Each number is 200 + 20 x the weight over its row's rms, rounded and kept within 0 to 999. Layers, rows and columns count from 0. The size before them is the row's rms in percent of the matrix's.

# layer 3 attention output (transposed), 256x256, rms 0.191, rows 75-111,203-238, columns 0-63
094,177,235,191,211,200,200,221,188,205,210,203,182,170,224,210,201,174,189,183,198,175,180,208,207,193,182,190,205,243,171,173,186,169,228,191,201,181,215,214,213,221,185,230,173,219,208,226,174,249,221,174,202,208,205,197,159,199,218,191,209,227,222,206,199
110,214,212,185,205,167,204,211,158,221,203,221,205,184,208,200,196,233,209,224,202,202,182,196,210,207,204,206,226,218,179,218,195,183,191,210,197,198,220,230,176,192,183,200,169,215,211,216,195,193,197,209,211,156,196,228,243,237,198,175,192,179,211,199,187
107,189,193,185,250,202,193,189,205,204,199,198,178,179,195,220,222,199,209,241,234,219,195,172,195,215,205,163,229,178,194,214,222,170,190,217,214,262,237,214,193,221,228,250,203,164,199,220,163,188,188,222,177,197,225,217,188,203,224,196,186,180,199,218,224
110,177,233,214,187,219,143,213,201,176,235,207,182,223,187,183,214,236,204,214,206,227,194,247,197,189,204,185,218,228,141,189,206,202,237,195,204,206,176,198,170,196,220,159,177,244,195,229,160,213,194,189,210,169,216,197,204,183,155,205,220,197,206,157,207
102,167,198,198,159,196,199,193,206,219,186,220,217,193,217,196,230,234,198,206,191,218,215,206,215,151,213,233,188,235,167,207,182,233,215,216,177,220,197,228,180,222,197,219,222,197,236,222,233,170,193,203,188,185,180,210,166,195,214,180,214,172,201,178,217
101,181,177,218,192,215,208,195,209,245,204,229,230,227,240,221,208,199,195,207,205,201,167,202,204,187,226,190,212,223,223,188,221,205,222,194,227,225,203,190,197,198,198,185,216,218,234,208,195,184,213,195,221,185,206,218,198,154,199,186,209,215,187,175,214
098,182,237,230,197,201,201,213,221,179,202,187,161,209,192,188,234,162,182,230,241,186,197,208,173,227,200,189,208,203,198,224,166,184,211,212,189,194,227,224,193,217,183,242,238,182,232,197,197,172,214,217,181,192,200,183,212,214,190,212,182,215,213,232,196
097,224,191,156,216,194,218,210,170,189,193,165,154,204,204,207,202,180,229,159,181,194,215,163,183,159,217,184,206,185,189,215,149,198,192,174,170,249,179,240,215,199,210,214,215,222,182,170,191,227,189,197,204,203,225,186,168,187,215,187,225,190,208,210,166
109,165,192,209,183,227,181,201,232,186,220,200,195,195,209,191,228,202,186,208,191,207,176,202,202,215,198,185,189,181,210,203,250,186,186,205,214,213,189,166,173,205,203,188,203,215,190,190,202,156,168,187,219,226,211,200,219,187,207,205,190,185,195,207,209
096,204,181,227,206,230,184,177,243,203,210,211,196,192,207,217,259,207,201,180,218,194,159,208,227,180,179,215,222,180,163,190,166,189,228,194,175,214,162,190,190,198,192,205,179,195,189,161,174,221,211,187,180,198,231,181,225,197,191,187,176,225,210,198,197
111,205,161,206,171,176,197,215,195,170,163,223,168,185,215,253,173,217,215,204,212,224,205,185,185,195,184,226,171,190,197,204,200,230,206,219,211,195,184,213,181,216,221,200,214,199,192,204,222,195,179,209,201,179,187,206,190,181,196,199,200,190,176,209,186
106,178,211,191,207,246,145,182,218,170,198,194,214,217,196,181,231,195,193,169,179,231,196,184,221,230,183,202,205,171,206,209,192,209,187,197,204,134,185,199,216,165,214,218,195,196,178,226,186,239,209,216,218,177,194,186,184,209,166,175,189,179,218,219,230
102,219,193,232,195,188,187,175,183,173,175,197,206,195,207,193,190,180,192,199,207,222,222,195,201,204,196,214,205,201,183,187,196,196,195,248,175,216,201,187,219,182,226,191,216,184,169,235,199,189,203,204,200,202,186,196,175,188,192,179,198,208,209,179,185
106,202,198,175,207,212,161,205,211,185,216,217,188,194,222,227,188,207,175,221,188,189,231,192,195,208,213,204,196,206,204,202,188,165,213,193,158,127,167,192,200,201,218,179,227,209,230,210,192,212,180,163,213,208,207,225,189,156,233,205,183,205,201,192,228
107,223,199,203,191,243,187,202,163,213,196,225,222,172,185,197,240,167,191,219,164,217,179,182,170,227,210,205,200,190,222,192,164,192,197,178,191,227,201,202,228,183,211,185,176,221,214,199,170,214,182,183,196,189,209,199,191,164,192,199,224,210,206,185,173
103,195,190,216,201,202,208,162,199,191,167,174,202,213,184,180,209,182,194,213,226,199,213,183,211,202,166,209,204,196,178,228,235,230,219,197,205,149,173,193,201,213,201,246,182,200,228,191,222,199,187,177,192,220,189,185,194,198,210,182,190,165,166,200,180
108,196,217,193,150,229,215,208,189,213,204,184,203,210,209,206,211,201,203,190,189,183,197,177,181,216,207,153,168,226,212,191,186,198,170,205,222,229,240,209,262,209,228,180,203,215,192,216,202,166,196,176,230,165,235,208,181,199,220,194,206,182,215,208,202
105,220,194,193,156,205,223,221,176,211,165,174,213,203,192,214,201,154,160,202,187,187,184,212,194,196,195,201,234,231,177,211,203,206,223,204,197,234,225,186,226,182,191,180,169,201,210,166,211,189,196,205,151,177,175,222,197,199,185,199,210,199,193,169,208
095,199,210,187,203,226,236,192,196,185,189,227,187,191,179,199,169,203,198,200,173,199,186,219,191,214,182,212,213,203,212,203,187,227,211,227,199,213,238,194,205,204,205,187,195,189,203,200,199,200,191,213,208,174,203,233,191,187,235,212,212,197,175,182,212
110,217,143,235,152,199,208,213,178,168,205,209,204,195,186,215,214,165,241,192,205,213,241,217,194,197,189,236,215,175,221,205,215,178,185,200,169,194,215,180,182,179,219,210,180,252,165,197,168,196,201,164,201,192,183,196,201,181,197,197,253,216,197,191,213
110,200,199,174,217,226,206,219,217,214,226,233,215,212,190,215,205,197,218,213,204,159,235,192,224,212,224,175,209,153,193,234,211,195,213,203,185,216,232,185,177,182,215,185,191,197,223,169,232,186,196,193,178,229,174,227,237,190,188,224,208,190,173,141,183
107,225,200,212,213,209,155,177,175,212,207,204,199,218,190,182,182,198,201,210,146,237,183,205,203,225,212,187,200,202,245,220,201,209,220,218,184,214,205,227,217,162,184,199,209,173,192,224,242,214,227,176,196,164,175,203,246,214,238,211,199,210,199,189,173
109,213,242,193,211,202,228,225,181,175,212,199,238,219,235,229,180,145,221,176,187,163,216,215,197,190,189,145,205,234,180,225,235,221,211,207,168,199,202,207,172,188,203,192,188,207,205,194,188,192,177,207,204,187,189,188,216,191,181,213,219,205,182,226,222
102,173,175,180,216,196,229,193,195,207,148,210,204,157,210,223,182,218,198,244,160,222,234,191,184,220,196,200,215,232,175,195,187,181,210,210,200,194,186,222,206,222,225,185,225,203,195,230,181,187,213,181,194,144,228,192,193,208,229,229,175,180,178,207,180
106,198,192,181,188,191,188,186,191,232,220,209,210,181,177,217,218,220,231,186,212,192,202,210,181,172,216,164,197,212,138,190,211,230,202,247,217,191,195,182,191,167,168,177,203,207,212,192,221,209,186,170,202,170,196,214,215,156,169,191,194,197,171,217,218
102,145,200,201,191,225,205,202,224,210,200,204,212,203,202,173,198,193,204,243,206,190,217,173,209,224,235,199,207,155,229,219,187,227,194,219,193,196,190,206,151,201,220,191,229,241,231,200,185,208,193,211,210,219,201,196,202,235,186,196,211,220,213,177,224
120,197,197,195,166,213,206,226,197,238,195,194,197,225,206,222,217,197,207,199,219,187,222,184,184,219,192,221,186,183,247,222,211,207,211,187,197,181,233,157,241,191,227,206,200,181,186,203,213,222,206,183,221,190,196,228,212,187,219,206,153,226,165,217,208
097,204,192,227,210,171,178,191,246,213,221,206,189,184,217,175,166,246,203,217,206,195,189,209,170,198,246,206,201,202,201,169,186,230,182,216,223,238,217,184,184,191,184,215,191,234,232,198,194,192,161,215,223,191,184,160,192,230,191,192,199,202,187,200,210
104,172,187,194,202,199,210,178,211,243,195,223,181,221,224,193,159,252,187,184,193,229,191,212,233,213,179,219,195,176,189,181,226,173,217,194,174,239,194,169,199,217,217,220,182,199,206,240,216,219,216,201,185,149,184,215,191,151,226,161,187,202,205,199,224
101,191,202,179,208,211,185,201,222,204,227,205,214,174,226,186,229,186,193,165,195,226,231,209,215,185,178,181,216,211,193,166,149,195,216,203,169,175,188,176,193,216,194,185,202,195,200,206,164,225,177,208,206,226,204,177,197,235,176,228,198,188,200,208,208
103,233,215,141,186,168,204,194,164,184,214,160,224,223,216,245,204,230,191,187,208,234,232,159,234,198,218,187,210,216,195,220,192,216,180,211,192,218,218,223,233,180,166,186,192,234,175,165,200,197,176,218,223,190,202,175,201,201,190,192,212,203,237,189,136
106,232,201,180,186,212,177,226,179,231,195,223,209,211,180,204,178,194,187,178,229,207,201,217,198,202,191,199,174,194,179,187,201,204,173,218,177,192,213,195,204,197,189,182,211,202,233,196,206,223,189,193,227,185,184,208,200,218,190,206,191,198,228,235,175
095,186,236,229,184,196,196,254,168,180,231,238,207,201,224,191,193,202,197,203,207,180,230,184,186,207,231,169,222,190,240,217,212,213,204,208,168,199,192,168,215,195,181,207,223,195,162,230,227,164,206,197,216,197,191,203,194,215,177,190,227,197,212,177,182
101,227,195,213,160,224,216,219,210,188,210,227,192,178,186,194,197,193,149,198,183,180,205,226,179,162,217,175,196,198,182,171,193,220,196,179,207,179,209,174,191,191,205,190,184,194,192,222,182,152,221,193,226,211,170,220,217,186,192,203,202,207,195,181,201
114,204,193,220,219,197,233,209,210,162,244,194,231,202,188,205,193,216,205,181,180,238,214,198,202,197,224,168,165,207,189,203,199,204,183,216,219,213,214,168,195,215,194,193,191,164,199,209,208,181,199,195,192,174,194,237,198,208,196,186,207,200,188,205,218
091,181,220,198,176,188,208,189,208,182,180,209,173,170,186,224,191,200,219,242,174,216,153,169,175,213,216,213,201,205,231,232,222,165,209,203,217,193,161,224,194,163,198,215,230,188,191,211,241,183,238,192,162,247,241,207,189,209,171,187,189,213,205,194,175
107,180,230,227,161,207,208,204,184,226,175,177,191,214,190,190,201,210,178,195,216,185,185,216,216,212,188,219,206,202,202,204,191,230,220,194,215,229,197,182,190,218,196,182,192,197,220,201,193,204,200,181,190,171,228,183,203,159,205,208,150,223,185,225,227
096,235,195,227,210,209,172,175,225,198,200,172,208,221,203,143,195,190,186,221,207,177,206,198,178,180,183,176,182,198,227,197,184,162,194,213,179,190,211,223,190,194,213,199,214,211,173,203,208,197,221,211,215,149,209,211,219,187,199,174,221,195,186,205,157
101,171,182,186,185,242,210,204,241,172,199,202,210,206,186,181,221,178,218,193,221,211,189,189,220,200,234,198,175,194,257,205,228,210,215,223,194,205,204,166,239,211,207,224,200,205,177,176,174,209,206,218,196,203,193,164,159,202,176,209,173,218,235,206,175
095,196,208,206,221,180,192,196,187,221,211,192,219,173,203,176,178,181,215,227,172,192,187,200,217,174,208,213,186,194,207,181,217,219,187,217,173,174,182,242,207,189,220,153,219,227,209,190,205,218,235,199,232,227,172,193,210,193,178,203,224,200,201,151,192
095,204,192,201,189,213,237,184,229,213,189,170,209,183,182,217,218,156,206,182,187,148,190,174,204,212,191,184,159,172,202,232,203,196,195,186,155,218,224,170,234,187,191,177,229,183,247,217,216,198,197,203,179,205,204,231,211,234,225,187,183,182,186,243,164
100,198,195,163,214,185,188,190,176,211,236,205,183,190,198,237,162,193,212,164,209,206,192,199,195,227,178,158,202,196,199,199,195,180,204,222,215,211,167,223,207,204,145,193,195,215,187,232,182,203,209,204,196,218,191,227,250,211,192,177,190,237,248,214,226
098,228,177,148,202,220,184,180,165,194,214,177,194,189,231,201,194,199,217,203,187,191,220,197,188,223,184,185,228,226,182,218,200,172,229,210,180,194,194,218,189,208,259,192,224,183,173,236,234,186,205,195,200,210,184,176,206,212,227,217,222,217,224,214,195
097,210,198,159,221,225,171,203,180,233,222,208,196,221,187,191,202,206,214,154,195,193,192,221,222,219,177,171,222,213,177,210,195,200,204,213,179,207,200,173,173,147,213,179,184,202,183,222,185,241,177,219,200,202,171,188,205,244,211,219,179,187,169,188,185
096,186,191,196,201,197,236,201,204,200,225,211,187,216,236,206,233,219,184,222,208,196,184,232,181,226,181,208,186,218,209,200,176,161,196,227,201,193,204,199,200,199,173,172,174,229,213,199,196,176,170,230,175,194,209,193,221,190,221,249,156,199,186,187,208
099,209,182,173,202,178,227,244,150,224,187,204,203,218,199,198,196,180,196,155,199,201,247,221,183,202,200,182,195,209,187,225,130,202,210,193,187,169,192,212,218,214,193,205,248,164,212,185,184,188,215,170,189,170,207,201,206,194,201,176,193,198,184,170,213
089,176,231,174,201,180,173,203,162,211,232,198,215,222,203,209,175,193,192,234,188,210,249,233,188,221,213,199,175,194,203,168,224,212,193,187,200,184,223,222,183,214,225,229,223,191,201,211,207,197,181,193,208,172,180,201,174,163,225,214,216,165,210,218,239
095,218,207,232,198,224,187,184,209,222,207,194,244,201,208,208,182,199,175,191,187,216,180,229,162,232,204,203,235,199,208,201,181,164,229,212,192,219,202,222,242,184,186,224,192,231,214,200,183,214,182,166,187,200,222,206,230,191,206,219,231,203,218,203,248
094,174,182,188,202,184,206,201,166,193,192,213,190,203,207,223,225,227,214,200,204,209,180,177,151,147,213,226,191,201,169,187,199,204,217,207,149,237,168,176,203,185,183,223,194,197,178,202,223,193,187,171,193,215,210,218,200,182,212,165,213,244,217,190,197
095,223,195,177,229,200,176,199,250,226,216,189,175,188,179,199,222,181,187,182,198,193,211,199,195,202,195,204,196,205,196,180,208,231,155,161,201,198,193,214,200,218,183,211,184,218,203,175,195,220,181,177,223,223,194,234,188,193,193,240,208,196,206,175,219
091,189,172,239,221,176,204,201,204,200,181,187,187,194,194,169,205,209,218,166,214,214,161,191,177,201,197,198,232,216,213,202,233,219,206,172,216,205,172,184,210,155,224,196,227,221,206,225,187,190,206,188,192,205,201,183,186,244,180,184,219,212,205,170,189
092,164,208,185,181,169,182,237,228,193,246,216,191,190,213,186,163,206,205,187,238,197,236,225,252,191,205,181,215,185,168,202,203,226,219,187,243,200,223,205,171,203,199,168,220,229,187,212,223,197,186,228,208,241,201,168,210,209,245,202,189,192,190,223,221
104,197,191,174,184,170,202,204,197,184,189,213,172,186,215,236,197,178,206,204,180,206,160,211,232,187,206,197,202,185,197,193,167,222,195,146,201,260,197,211,194,192,236,212,192,192,143,170,200,198,194,221,194,209,191,209,198,198,178,185,208,237,189,196,192
109,235,228,206,247,179,219,186,226,204,204,203,198,179,192,208,222,201,240,213,199,208,199,224,160,212,187,233,202,208,199,167,171,208,222,192,213,225,203,233,143,191,194,193,198,156,191,204,230,207,209,237,213,238,185,192,190,198,205,219,178,215,219,215,197
097,201,203,185,219,177,191,225,218,186,240,201,167,217,211,187,235,213,216,219,191,229,215,234,215,186,180,205,210,170,196,189,202,202,155,185,193,181,188,206,177,216,200,232,241,179,198,202,224,172,214,215,207,224,201,175,212,187,185,204,207,220,225,186,179
091,204,198,174,173,175,216,197,187,212,177,183,288,181,226,208,218,192,152,192,192,179,214,191,225,217,229,186,191,208,183,193,213,207,217,190,184,201,174,179,196,202,190,201,160,225,185,200,192,213,221,167,192,207,194,178,264,206,183,203,218,211,157,221,183
098,202,254,183,239,231,168,172,205,205,183,209,188,221,189,188,224,251,179,215,198,178,206,180,197,204,197,187,184,194,164,223,164,232,195,202,217,192,175,204,242,228,192,205,221,175,196,201,229,199,161,197,214,220,196,200,194,220,180,196,180,208,197,165,173
093,175,205,178,178,227,207,166,186,208,184,204,162,206,220,214,199,198,194,182,212,215,217,218,169,192,167,200,218,227,209,173,210,235,211,189,163,186,202,192,187,197,201,167,186,250,189,243,171,218,171,203,222,222,167,191,187,198,210,232,156,209,222,234,156
098,183,178,196,189,200,192,199,187,217,192,177,191,194,196,222,201,195,210,224,217,241,203,208,178,180,199,197,211,175,182,207,201,211,192,206,228,200,217,203,175,203,203,232,200,192,208,247,200,232,173,207,181,212,229,166,172,195,167,212,184,187,211,216,205
097,178,162,173,166,220,183,178,188,197,201,217,220,185,218,167,190,196,217,221,200,237,166,210,175,192,221,224,200,185,199,201,172,193,189,183,217,220,222,192,184,235,204,208,223,201,177,183,195,204,210,171,182,224,187,213,166,187,185,201,168,182,217,229,192
104,185,218,211,174,177,181,207,182,195,195,199,202,209,177,200,208,167,156,171,216,155,203,214,217,208,218,204,207,212,232,203,195,188,205,223,192,193,213,203,199,180,152,229,210,222,170,223,187,199,200,198,195,215,174,202,251,167,188,178,203,206,204,209,204
100,195,206,260,191,182,205,240,186,185,195,226,208,186,201,189,189,207,194,206,191,194,213,196,202,229,201,216,220,196,212,207,143,224,185,202,192,231,220,191,210,205,182,225,188,146,211,193,155,185,234,223,198,213,189,201,187,215,240,164,157,178,199,225,176
094,172,181,202,230,185,169,196,213,184,218,203,184,223,220,193,194,178,194,169,187,203,197,230,202,181,194,180,199,209,172,206,214,179,227,200,183,204,194,185,218,173,216,201,191,159,168,184,239,188,237,202,189,177,216,182,183,188,213,217,216,158,184,238,172
095,208,237,175,226,242,167,210,190,239,193,218,198,199,210,189,205,214,234,210,204,192,167,232,213,228,199,188,214,178,180,215,184,223,176,164,219,243,200,195,179,183,224,219,206,218,204,184,204,217,217,196,194,198,208,170,209,194,184,187,222,185,239,167,209
101,199,239,205,184,232,233,210,160,201,187,170,195,241,215,195,228,219,237,191,211,176,199,194,231,207,208,176,210,210,226,225,230,203,218,207,183,213,195,200,207,229,191,192,207,206,149,196,227,228,212,192,204,204,220,211,195,217,198,205,188,221,195,170,183
095,230,194,202,221,222,197,204,183,190,237,184,176,194,183,205,222,170,211,201,208,204,219,209,181,206,197,202,201,210,197,215,195,193,168,194,205,199,189,219,189,208,182,178,250,224,197,190,179,195,175,219,227,218,189,212,220,223,178,192,157,216,228,205,198
092,187,185,188,182,189,209,195,175,201,202,229,163,191,184,225,245,227,213,216,185,176,175,212,180,180,187,202,186,194,179,182,202,164,188,182,218,231,167,179,221,168,186,185,185,177,198,200,193,175,203,198,177,194,194,206,178,181,189,202,196,229,193,177,208
094,182,198,200,256,211,196,190,204,205,188,235,184,192,203,197,197,191,207,224,168,179,194,218,185,194,214,198,211,197,170,191,227,186,237,188,180,247,162,204,214,204,169,210,191,184,188,193,166,222,207,194,194,181,208,178,209,218,193,220,179,190,177,207,202
092,163,210,205,203,178,196,199,232,219,173,185,201,202,200,171,219,221,195,176,170,213,216,173,185,195,180,204,183,201,242,218,192,172,221,171,194,184,172,190,231,171,199,205,195,209,143,191,202,178,187,184,191,203,201,179,208,171,208,180,202,190,205,181,204
097,178,197,221,213,213,161,178,209,207,185,183,204,212,197,184,196,194,189,184,182,184,167,188,241,173,171,261,194,214,185,219,164,207,222,183,212,205,213,203,164,200,168,225,190,194,216,178,164,194,183,198,187,181,198,229,234,198,227,209,188,217,193,218,237
092,174,195,173,216,231,188,141,173,187,208,199,209,180,233,233,209,209,213,229,214,215,205,143,197,188,165,220,199,215,211,234,219,207,203,215,175,201,183,207,187,175,235,192,195,215,211,177,226,255,224,199,154,202,227,173,210,246,211,202,208,162,246,211,198
094,193,179,186,188,190,188,215,213,223,174,206,180,170,198,193,239,169,159,221,210,186,171,204,200,184,167,187,204,194,220,193,223,217,192,181,199,197,222,218,219,190,205,191,215,189,152,189,196,192,190,202,198,200,209,153,227,164,206,206,175,212,206,191,190
095,206,213,202,184,169,200,218,184,212,194,176,210,203,217,155,189,215,191,204,207,193,196,184,213,198,179,187,181,225,196,188,219,230,184,162,189,214,221,219,227,227,220,215,189,226,185,162,174,210,226,200,190,179,216,175,212,193,226,214,201,202,207,184,176
# layer 3 attention value, 128x256, rms 0.133, rows 76-111, columns 0-63
102,219,186,209,184,201,236,201,218,211,175,185,218,206,182,164,191,198,195,153,216,226,207,218,211,199,215,187,226,199,192,208,169,208,227,208,221,217,198,193,164,206,182,204,223,174,202,165,187,170,206,176,193,209,221,196,196,183,214,215,218,191,203,192,178
104,200,190,213,188,215,189,168,211,207,193,212,212,192,198,179,147,189,183,194,189,197,231,199,195,221,212,195,208,188,170,210,202,162,225,220,170,229,193,206,192,200,211,225,226,205,246,187,189,185,211,219,177,177,207,158,232,207,204,159,186,189,227,243,207
096,227,202,202,183,170,211,150,222,202,193,208,201,192,174,233,187,184,194,183,171,234,195,164,160,230,220,225,202,217,197,172,195,222,189,217,177,193,182,189,173,191,192,199,169,200,216,219,181,201,222,196,227,216,168,165,181,183,217,192,217,182,218,191,192
101,202,213,198,206,224,201,185,200,188,229,199,217,208,160,223,184,165,194,176,191,164,178,196,187,168,204,200,201,218,216,169,217,202,216,218,219,174,215,194,193,203,152,215,210,217,223,166,166,186,208,209,207,152,223,185,190,223,214,181,235,211,201,233,219
101,203,231,231,227,169,169,214,205,219,198,209,196,177,171,195,185,186,224,163,196,219,223,182,197,204,218,181,149,176,197,179,229,215,181,197,217,182,182,203,185,236,211,229,186,220,243,177,170,194,205,171,169,250,190,210,204,200,207,217,177,162,227,202,229
095,208,193,220,210,198,232,225,204,176,220,160,215,186,212,203,192,195,202,171,183,178,218,200,203,189,223,178,225,211,196,203,179,220,169,210,203,211,199,194,214,201,187,193,188,189,207,182,165,183,178,189,227,188,194,190,188,198,213,249,210,227,211,196,187
097,180,187,182,215,201,219,186,205,224,184,199,219,213,229,202,216,200,199,164,210,230,198,210,248,184,184,194,159,172,195,191,203,215,192,212,192,184,215,183,192,182,200,184,149,176,165,233,178,205,223,202,188,168,190,175,187,206,251,231,205,237,210,188,186
100,169,194,148,214,194,207,195,171,192,170,185,187,183,187,191,153,210,192,205,175,184,224,193,188,200,226,184,178,202,184,212,188,200,209,204,215,193,177,221,179,200,199,218,210,206,193,193,190,210,213,193,216,211,191,177,224,239,173,189,220,211,225,209,182
092,212,219,157,160,183,164,182,215,204,221,199,211,192,189,173,183,173,182,189,208,191,173,169,172,179,201,195,221,185,199,200,180,219,208,195,195,201,192,193,227,207,206,198,178,209,209,215,199,229,185,199,204,222,174,179,242,192,162,206,246,194,218,215,156
104,192,155,197,196,210,175,185,219,246,185,195,228,191,156,207,200,227,200,212,190,201,185,215,210,154,217,214,235,167,209,191,222,206,190,210,224,220,214,212,199,207,224,167,171,241,207,179,223,167,179,215,200,181,196,216,196,205,175,222,211,215,189,205,211
098,162,184,200,193,179,181,206,207,210,231,154,211,184,197,176,189,225,175,213,180,231,215,171,208,207,192,189,185,199,191,204,174,191,194,212,186,207,196,201,173,216,193,202,205,154,186,208,224,211,218,191,231,163,176,203,231,217,197,211,189,208,219,233,197
096,203,208,219,190,205,212,202,193,171,211,185,213,220,182,219,203,215,183,217,235,226,214,232,183,188,197,195,192,211,199,192,190,156,181,203,209,228,211,192,192,187,196,157,196,221,172,214,197,190,224,224,209,148,212,197,226,196,207,187,159,219,197,186,181
097,204,197,233,194,163,205,213,202,227,204,195,193,220,220,190,179,217,200,172,209,220,185,173,200,182,208,185,192,183,214,199,206,219,223,184,169,201,189,190,191,201,184,205,198,219,195,170,182,187,158,181,209,214,195,177,221,176,203,212,218,203,199,188,221
097,202,210,249,193,179,196,232,238,207,185,216,203,210,192,191,230,190,176,232,193,209,201,188,183,180,201,177,208,209,165,218,196,231,133,207,231,225,237,187,180,214,184,201,177,195,214,223,156,202,169,190,174,191,224,212,204,197,203,205,171,185,238,200,207
107,180,188,208,217,217,228,203,188,209,220,188,208,186,236,189,157,205,158,214,178,206,184,214,234,198,212,188,186,204,186,212,186,203,228,209,212,177,190,214,208,228,170,197,222,195,198,206,205,199,196,171,225,200,191,224,181,222,210,202,170,202,185,217,216
101,192,201,218,179,210,174,208,213,185,204,222,193,183,169,211,191,231,205,199,213,185,200,205,262,197,214,194,179,221,181,200,189,218,175,215,221,180,206,232,215,200,223,200,246,210,185,178,196,230,211,181,177,218,196,201,206,236,234,225,207,227,151,222,212
103,241,169,205,196,220,144,238,224,166,200,182,200,212,209,208,202,192,225,198,199,202,209,221,198,184,213,150,200,228,190,207,207,193,195,210,189,200,192,189,214,211,181,198,190,205,201,196,177,204,216,223,179,168,234,174,183,167,203,230,224,204,228,169,200
092,174,219,195,197,207,195,205,207,207,189,220,200,201,186,184,265,185,207,200,163,227,214,198,195,178,215,218,185,200,195,195,178,181,186,249,203,202,219,173,186,196,207,187,228,195,234,204,195,219,215,188,215,189,198,198,200,192,204,230,219,205,228,180,188
103,176,177,216,219,192,197,180,194,199,236,204,195,196,215,190,170,222,244,190,202,224,201,160,201,169,192,185,207,212,194,189,180,224,200,194,213,202,240,181,211,172,206,227,236,173,187,200,159,211,175,202,203,169,184,192,228,209,202,152,211,205,220,209,197
104,200,192,164,205,244,188,241,203,208,193,190,178,199,190,179,209,180,191,189,191,199,190,212,218,210,183,164,209,203,154,218,180,205,223,214,251,215,200,183,216,213,208,228,187,175,195,208,208,190,175,187,205,176,202,173,176,186,229,209,208,211,226,233,205
100,209,207,202,202,144,195,227,188,183,214,199,216,176,199,199,221,217,209,206,221,193,189,214,194,189,188,194,222,203,208,194,220,215,214,233,143,198,211,211,215,191,211,188,200,199,197,176,184,235,211,185,245,208,189,194,199,205,205,190,175,226,233,202,201
107,210,203,238,204,236,182,195,183,201,165,200,220,208,228,179,204,190,199,217,200,210,202,204,217,219,217,207,199,190,177,188,193,214,216,155,198,187,209,201,238,202,218,168,145,202,176,210,215,196,183,241,197,175,186,197,201,180,178,212,178,185,223,212,201
101,205,213,192,184,205,219,169,263,194,177,176,185,204,190,192,234,204,184,212,222,188,170,193,152,172,163,218,150,184,217,207,219,207,188,172,232,218,176,222,199,185,239,206,209,234,202,189,199,209,221,203,197,227,206,157,208,206,154,205,190,181,186,200,215
101,204,193,206,193,186,194,199,201,163,229,219,216,195,218,165,181,184,175,207,207,195,203,213,223,209,215,188,207,169,197,200,186,216,220,184,188,167,172,172,213,199,187,197,249,220,205,203,225,188,167,199,197,205,200,208,196,215,208,220,215,191,202,225,200
099,173,180,194,222,198,203,212,178,250,225,178,206,241,220,219,193,172,194,218,180,217,203,209,179,232,196,180,215,194,214,213,214,224,218,191,183,172,228,223,196,212,176,238,192,213,192,170,164,196,200,164,219,206,195,179,232,196,199,210,189,231,173,216,207
109,136,230,184,191,186,199,195,187,219,196,203,196,170,250,227,210,191,218,189,213,208,190,217,195,193,205,193,215,174,202,204,170,238,204,220,192,164,169,213,194,231,202,196,191,193,180,171,180,219,217,176,198,189,204,199,233,195,210,196,175,182,222,205,211
097,178,231,189,183,166,196,183,193,195,155,199,230,196,223,188,195,208,214,173,169,217,216,182,182,193,226,220,235,203,192,192,163,198,174,222,170,173,177,173,209,196,223,207,214,181,215,221,199,179,226,215,221,182,228,206,215,192,198,220,208,226,154,209,229
102,173,176,175,193,217,226,229,193,191,204,183,193,161,217,196,189,204,236,201,197,210,176,195,178,187,202,190,219,179,187,169,192,190,192,237,174,167,213,227,198,173,185,196,184,177,204,221,199,160,199,208,226,185,201,203,197,181,191,240,231,198,194,218,210
100,186,224,193,195,182,222,208,208,208,215,179,195,175,165,196,199,176,182,197,177,198,224,195,192,232,195,221,182,236,207,201,185,191,186,206,191,189,216,202,188,191,231,188,172,168,177,202,205,194,234,181,189,184,188,226,196,217,208,187,204,213,200,209,215
100,204,201,241,205,212,209,206,194,188,200,214,233,191,213,194,200,198,180,202,186,179,185,214,196,217,182,239,192,198,193,206,170,194,183,254,180,207,200,180,178,195,180,190,228,190,186,200,219,206,219,237,201,223,233,197,179,219,200,172,179,186,193,226,169
101,183,193,204,225,220,159,190,194,201,202,195,224,188,189,193,179,189,257,188,205,185,201,197,183,179,152,214,197,214,208,208,213,187,219,190,199,156,192,239,205,194,204,175,207,221,190,188,232,197,188,223,199,190,208,199,210,195,178,211,232,215,225,189,197
098,219,179,180,212,235,202,183,187,208,226,176,210,218,223,188,204,194,201,215,221,211,177,248,228,232,181,222,193,159,231,188,218,165,204,184,173,196,177,224,186,216,185,189,204,209,192,195,193,190,215,218,207,194,204,179,176,178,205,181,218,189,208,196,212
091,171,194,207,157,200,198,216,217,201,188,217,195,178,215,208,194,196,156,208,232,218,179,215,190,183,235,159,206,236,207,168,172,198,159,211,224,179,207,175,184,189,186,213,180,187,175,206,206,186,200,227,211,194,198,212,186,178,175,221,191,225,220,195,176
104,224,214,183,169,215,196,229,196,200,198,200,221,214,228,209,186,179,199,223,190,235,229,223,180,216,165,214,211,225,154,188,223,163,219,215,198,174,202,217,183,194,196,193,219,191,168,202,195,165,236,158,169,240,204,169,196,213,182,254,196,200,186,216,218
096,202,184,214,234,165,186,201,198,179,214,240,199,208,191,216,193,201,219,230,206,177,188,206,192,151,194,196,185,218,198,196,225,189,231,205,221,203,185,184,138,189,176,187,179,186,229,227,211,212,167,209,216,173,169,212,219,185,235,188,206,192,192,208,210
100,201,162,176,226,200,185,223,256,216,211,207,176,209,235,188,167,207,210,185,181,178,213,167,211,201,208,199,204,178,192,184,224,192,155,202,184,234,165,217,199,190,213,179,186,185,217,210,192,193,225,203,164,204,177,192,234,184,216,204,205,199,198,183,216